From a checkpoint of a small transformer trained on Wikipedia: width 160, MLP 640 squared ReLU.
Each number is 500 + 25 x the weight over the matrix's rms, rounded and kept within 0 to 999. Layers, rows and columns count from 0. Numbers have three digits each.

# layer 2 attention key, 160x160, rms 0.0968, rows 0-155, columns 40-79
501507517503490513522481463502533468527517473459514497516486535447476556468517523507517509503454505492518441509557481475
437520542504493530515476473501537512459458451451511551471523493463494489520503466458497449507446481511427481542490502502
497502466495498494511487503502506500488532474533489500521510474497479486503490492487499504467509479494485497506490498472
482492494526504496469513507538524478499504542495485506475502505502520493507508494502503479517500563511488523491512514535
532464436474531477515518512492527543409518525526519490516462486524476526528440497512518498514490453467528484513518538475
493513572519485535505491481499502483459505517471489523474480512482486474444496496488531511475524435520549519533512507502
500522513454496563527516501514521506507505494486514490556507508494494503486485542479515478463498511513492482506505514527
462486499474491485526526493476529487487465495502496481521522582475495490479456448480511487505556453526543522459452464463
496521520518501478488525521446495511485523518517457441510470550495511507484480542511506511477524481486495527508480515529
489505479458501518518466518508500485522516489468455491499511468491505476480499483489502489506471478476453463517530499473
490510528491463458529450434501534472502481480466535455510513485476483480499460511498532524487481536528489503454546543508
522524477491500462535526530488473482490494507523508452463461466513467507482480491488507529513550482475532470543413538495
456482521499479506480484508502513485520529510493487538501498514478505482494521503487450466506496504474494461489504484474
502527514520529497488510551516450443521496556513517512508522486508491515478494490500467518511505484486496488495532539553
545468485510517510504490507542478459501530474523557506481482482479498489512473487534479526450509511503532477471561531507
514552504520481486457548482502542542518492523520454440528449501531476484473496528540540526449515506481540514499500447466
465504524481498524536449536550475450518551528449488512520488494530509506467505516536497498499465488496483527522528467477
522479488520564538514514485502537531483487515489498481524533498486510508489518486453517466502470511520504485509507500499
520535508488468494500481544529515467538517523494507470497511505505559531520490504506508502498509534528515488447501556497
503500450513522606481499519496472491497554538563495518475524500545525514467516504531516549495506507491537507486473521467
518488543519483465515506528531473526457485475488540483486521512484506499507490461519521506455488486490496515515530525450
499490490532482444507457477504507511478466519530489524522510514522490492519539495511500496527471526495535434468521483502
535473532509501526504493531509471521527539552538493487497516490509559476529479505489499534522505508509435488524475507460
455524476501524500488537477519524486466483473500532523521505522496490510457519506482465486506482523492477513481519488452
527456488500498544492508482490550469505510478482525473489484481490489478505519467490516536490504539479510467547523467473
525501545480468513506479511487558502531514479531543531528477513461521490556494455538477470456455490460529499528520511543
466465512471478474487505481496451489488488508484485506499454521517494486535495509500479537467536513509529478509517512472
474502476448516497487418448482518509499537487478488512518494477514465498483457508582466540472515512473470499541512526488
526501520553488486499517477493489527480540480492508495496496524477479487519515486552504511511513527515536486533533546496
531474467513510473544474505498493513469497497512503464502507510456479512455514492527518543538502469493460505471533474486
472505495480519523464458527494502517507492503509519489483538502519478514465467477540476519546491522487527523482542512499
521497529485508458472493506544471480438540506473510468510461500523494528512493512440543542502443504490499452523489527485
503509505481451504533497536508503492507486516507476496505512492539516514504504482518490525524514504501475501476481475531
492504483507521478478474461530480500507489526497479515477482483478511500552478479511515476510494487488568518483515520537
495507525500477492511491480499481520497546515474504540467422514483458475486489486463522504552474525480511488487531508457
533489509501490474520472575489492502493507511487480475512541485479494527486515477463483535481458486481492512476483480480
496484486477442499490497481492485497477534484500484515503451516535507494508515488478484495526522498433511500468484524461
516487511515506497441482455477530490524505512481545481475536555487483508536455478535490516483486545501493514474495510495
424464499509568501510494463531421494497500521426525466530543505487537486496474489513517526460509492524494519526524512533
489514499467530518569491491440539460499501473465475524501517475521468514523495553476481507499507489523537528534485507501
495484480472481500520483517492457461490502504496474478516477490479496471526566482519528521497521504512506480531503515495
504493503471503484469489498527508536495516484483503523484508492457526512503448508517486516553490511505530481512495508505
539478502528504499500503515487479495521496493491513545509494521495468530465519484489484533493516510512461476503460497491
523467525495499470510516515478496504476515529471492539504479536508486519517528465451492566499483511497489491487494505530
488491491494529535453491480543493495500450507502486480492516484484532499507523505518526449510487489498497519456496500479
558480469511559465488485521490532503470508484502489525435477489522476526479507481498503500521499455496549524506488497453
501459486525474476494505539490505504466513501479495494469547481541520511474496501462464552515499504480468495436468502487
503475462473478482465507522505484528498490494453490468520438504532502484498546548534498468480508503503504515446508521482
433452491499486465498496522497504497470524491501513483505485510480517521498463489490485474469469481462467515496484473466
556530554518491488542522534473485482506477504450493479546515470466505508489458477512510493490515513512499513470488540510
496519487475482479484535490514505486483528462487486536496512492503455498513488492553503485493542517493467476497493495518
481488512519513475507507539539560522474517478499477540489513506517492491536476524455489487481507463544494525527481489537
515480502487493497528470525490485502481485491552513522489503469503501474460497479529516506482528513487501483493502489484
514464509506511499477538542492508493513494557514504500464449521473507502481511496494501491473510502532508515500481510494
479527533478483527513498488498493494473466515546460471497481473491478486505485481513524490520489471475515470508508509513
487491492523555518514545530492488462448473456531498514494545518479505470529516447490489503511518551508511504477522503548
468466471472563477499522513496495469478472472518518495478511511486464540517508527528494494513507524487505518480470476529
495489505487553513526501487493479533490511499518523482482487457524510513486498482489514469481506472432535506502543483504
455502523547461488464469488492519483515530435508460493551522544478510499523512517496543470513531506510490507504500488510
477465508497558506480508505477534501503492490533532490506474470499518519541484529463515442521535481493508496497509513492
526479485503489454553494525491461499491470531513489514513509451546448522472496492499470478518498483481443475481477507473
541486468539479508513495509466482527533448504530509497483490486491513524490435433476481484515491478492507505477483496497
520517507490455518492467481523517504499488484494503516492488463528482510511487451495499489479498510493452503484499493533
512513520496450434518495504507491528497483550495475472494449457521504480489497498514523530472493488497527504496465497439
506527492526497489494490560475519496504495516524523520499476523488474548470513475527472508518491488514484524469472509505
539502491511505511499487491503543505526519542521472514508505509530505516456503511497484486465511518475514531467519463480
487522512484522523503492494506482477529502499496481517498533497496513521503526506492473515490521479512473489516512488539
487502488485497526543468487486538509540501505477487504495502523474504532489473515484534463511488512498522520514497516461
478481533512504520451515507520567513534476521461480532494484465520480537456552519478499464469499537597514518518495460472
483555518510515516533480567512535456506567516516495500469507493510508537513469527511567469522492513437463489518514490496
516524510526487489499489504463480470447476537481532490520511501512521457480500485512465476508500501571488509530486510524
524488494516484484497528517495509517482539516494507515493502477491461519502492485497522507524472461511532467479536469452
488507518510493469492479527507507516525501520525500496505470514492479531471522525500494506515530481513502491521502476484
472491497516484494485513508529520505527517490514515466509490487532499526499510494479541494521521493504508500505482474492
514490519472501505542514481494493510466478487493502503520506488485515459491490478537533486513505509472539504522505495499
503499479446517474510530492538478516480501462544517545537496525491519503511529538509531495509509483544481490520508506474
467502493525476516492524465510516479489479482490496465495514476486487480527490501490475523504510494496507466496541503507
500524459509541507504519499513467500481456512469495516513488511449487471488509459519540504490482507514475482514512477507
455491490537476511518524511526450536473542519527475506465512474498518506485513496508485467517538485507504507494477470530
462533498479463496542485516501490490502481542514476479489507498476506475519503534459412483498471486526510510502501484529
459537516503524536448479457491475459487498483532530512507524507501487484487467468491510510458497493452506498508528499489
491493472471531521493502531516469490517495500463462501500497453449456569479462500559494511517521508492517459524510485508
488476449472474459480483490509481510496555488478486494534492546491473539545531558516512491539511536523510494480547489509
495466498500550470461524477522510518499530512489489536506503473527560484480478516483533503508473497475484488504509502491
504532528512525473481532492516550554517493517507479491511508493512465496505488513502502491582529505468509471514540489490
537498451503493483483481498489526529542473445503496535439517526484477518517487500476504484490481526529512489519514544480
507449494573408480520481465538523498463508504486494543498526491479481515532460510449479505537558473558503466529513511497
533485489490538560498484481546476532452461474464472523483488494494511482491521509519519521505495505477457456510483474488
501513491461460493461475488549521531571493508506491510532507464465460531491529535478468539510523526477467462465488514523
532494539517435529519515455551476478526516466544523470495510517508488537514553511501492509518473467522476514493530522471
474497466561500514512491531447511515482486516533557490522461522485488485525543503507471509458498494513497468536475475500
551487490513557535527502488547509492490488508523460532491512540519537467485475497465488492478479528480493517465503487521
481503476481486497507530463509471538480495499495506496475517499495533466514484514512509507469495526481492503497513483488
502507523523527506477482529494512465480512498520454515496563487530469486496460490489496498487456554486514528468507457492
505494472501500437493477490485476507502514520496546524509512511473509517509491531507531510452498497514501495470487489508
490507488487517513528493500503484533487489464457511468538541510481540450518536538493528471511481498492489505481501516514
507510486443509526519490456501475527502493504529510522511498494463439523510467479529506479533490506464434450501501505495
513520458506512470478476493536504500511497504541523488519488522504457468501501503516492509536468499507491475499478531494
517445529472506558510475519513511485503485552497548472513460463497519519513495531489550481461506481517506503490498466513
501501494527500515487520533496489559497526473474481479492500495494486508503505481495492496513471537487515525516521525518
453548597493509592471458495514530507574468534439475500448482513494525581511544506504472431421503549515525493497549486539
486470494480530518477541506513490460523505533461471517509474514467519518479508506504486477508487529495522512513512501484
456544513498474482475480572503541502510518533492502519530529496425493505481477535489480495492485497480554513482493520484
509505539520540480466529496492488488473502481486503476488438503524498496461529476502465483543509483497434528478532513486
529496490502495534496498533498516457503475501487471498510477505542585484500507496525527474486420512504509462454517455476
489495521463475518531495471513494538522500481495502528523498493489491500503496511484499477516506522493494451505517508484
506485538524501518505469518503512461498475537476485470470519479529517536478516501497474482469479476517472496456515479521
453489483530480540481504488512510513513495494443486527533480516506522543441438485527458489544496543525483497434488453494
493503527479505520521519493553519541487502514501484465488497502528507504503512472468524503492489487464513492523489549504
499463489533478475485496497544471483510475497547542478496555534493477466506522497458504489492447542513479495493491476525
498490542482497546489443495457501488505502459537489497509465495501494510528512500512466572512515585509555468520530520521
515496531479457490511518526539475538495502500490489495488506509433509526499495495514457536439492534528536509502502473489
495511523489466470510469513455550505499467532529517523455516512489481516498516535468500542491514477490534489504510512502
469503489490462469500485487495487532477448542487481453517459478548509484515529490492515516512489528516512476472465471514
488511528522557543523483462546546485486465504541535471459522531508494513507470512520469488473492527508494531476434464479
494510514490504521551538493480584497498475522483521500470466492465523530473512472463534538537513519470452525524493520450
468505468504467469506493481504490509502514528513511510479563515521495556487494515493508546503458485484494490486497488448
492499523536525493501483478447466489461501517489454485532516485506540541476514547492467535517474506492497513517525524504
450485486532489503484480492474522502535507491534509487479484477468531497494507487502527476507492477496513480492517456534
500510537490493475569545479483485479540511467482507514552484486466501475493487492511541520499517511507501514497553497502
500502481519494532555551453507507459500466443515512502520517445470513508480533512503500454507516476537509499472533499501
487485492521478494488483501520514490502446488498561489529515489488466514526493506497532512488497552548519473525495514472
536570493491560486510491471550499497524467554452450482521531492489522470467489490517507502483471513530475515519503473490
483472474483539535504520522519522512487491491448512549482525499522530466498473490494537487501564506503506481492520511462
488508475519504492533472499495490501498485476504492495527533506513471487498490438457520416543461468516487459501491514532
536494447530503501509471504477474491520501517533486526508492459492523500489539485472524481560524474508577483520518462504
456521523480511509514518547482487489511519517510480458497503476533505515497492531529519486480513481515421503459450503496
453489508518497511509497526505493499485482531495481475533510502467492555534489494527556509451482517534479529525579504497
512504487491499487505522523506481509508475527526523501533480501481469499508510499499508503470527470499520520522450532512
508498491450541469503543513518489506512527487503492496490521502467458484530533483492549488478520473503497513506498505541
502509486520480506504486511526500488531497512454493505468492490512474505486503484501511480520483502528539486508515488494
496459494500485499507470491499491470532502531486508496488485495485534504524506490499495501488493512535479520471470495472
482518529526503501506500507524529467526525492452514508450490479480475499483499480494484476485528485510511504476519483501
505510456494522515525482509526504469437530494530506553540532514501475498547440500515573496520483458489474509501502494541
504503493533470498536492514481555496436513490483501518456482468520475540523507496498513466487499505496515541511507495480
490481513513493472495500456488482495497495525521476491509475514530509514469453510543510471483537510485553509503503524495
524471462461540502493510466493476482477498492537521481527491496516522484509502503509497516488507494500479516522489519529
500516477505505455494505497480490515458497465554514501497509526537501476488461522510526547516516461475494505503498467518
535496478506484499443498478478476533443496489559495510520540528515483474549459509507479491513530493463515445475477501515
537512460449532490507493462476465499509567493505515520523532515495527500526481523561496509492518487450487502487485529492
556468436503523481542510500458498511496492477560543498511469497518500494522487509466526535470526470457463474500498502526
496496458480487496476521492493509527509528480504496517532508503485474491511532438504485433529483500464501529542534488504
476521520527513491510523489516526501464485461524539467534459535501492475514536491524495503458506517476440514519531503486
461503495505491514526471499512512512515530517472508502511494480469496479506483513506470474486565457497529453498507488553
530488534532488524524481500507436474482505484508480522504511467502525523508478513517512456525482535490473508541537508512
493478548494471520482508520492505492537447527497543497528461465489484522514494477453493452513454475560486494462514494474
484521517523490496545470503512473531475479528519506487472441476430485505477488483501535523519495479503492526466530481537
494497487522538476499479485494487537489480463529478524492462486505478517528497534540485528501490492475488461481486494506
464511491522490525508500506519536480500543478467480495450487483485467469479480499498534501483483528544501490474517468465
508506523526487471518472499530534458523526518544522503489493518477481511535504548464515494496511455463497522507472471494
477491468481494546447482491464531473486470481503512516511491546489484498488474493500465513504505489544513499522509504522
503529461493471445500559498462542529515517524494539525497494466461530503501501516456517498525458486496482517491521474557
459515540561475488495508505541521480521528522501508517471503502498484466514513496497481473451475473458481531447481475489
526512499517495502484503478535498468479516496510533513454469520523525514495521493468495472489482497466471491479517468478
517487489483519486489484510451488509555526554496482516508477489522506499462524503523458463523486492545474512539543520484
485488470508477479502538511476479530524491481506485484480505525556485465488460468522498486496518518492519548529478482495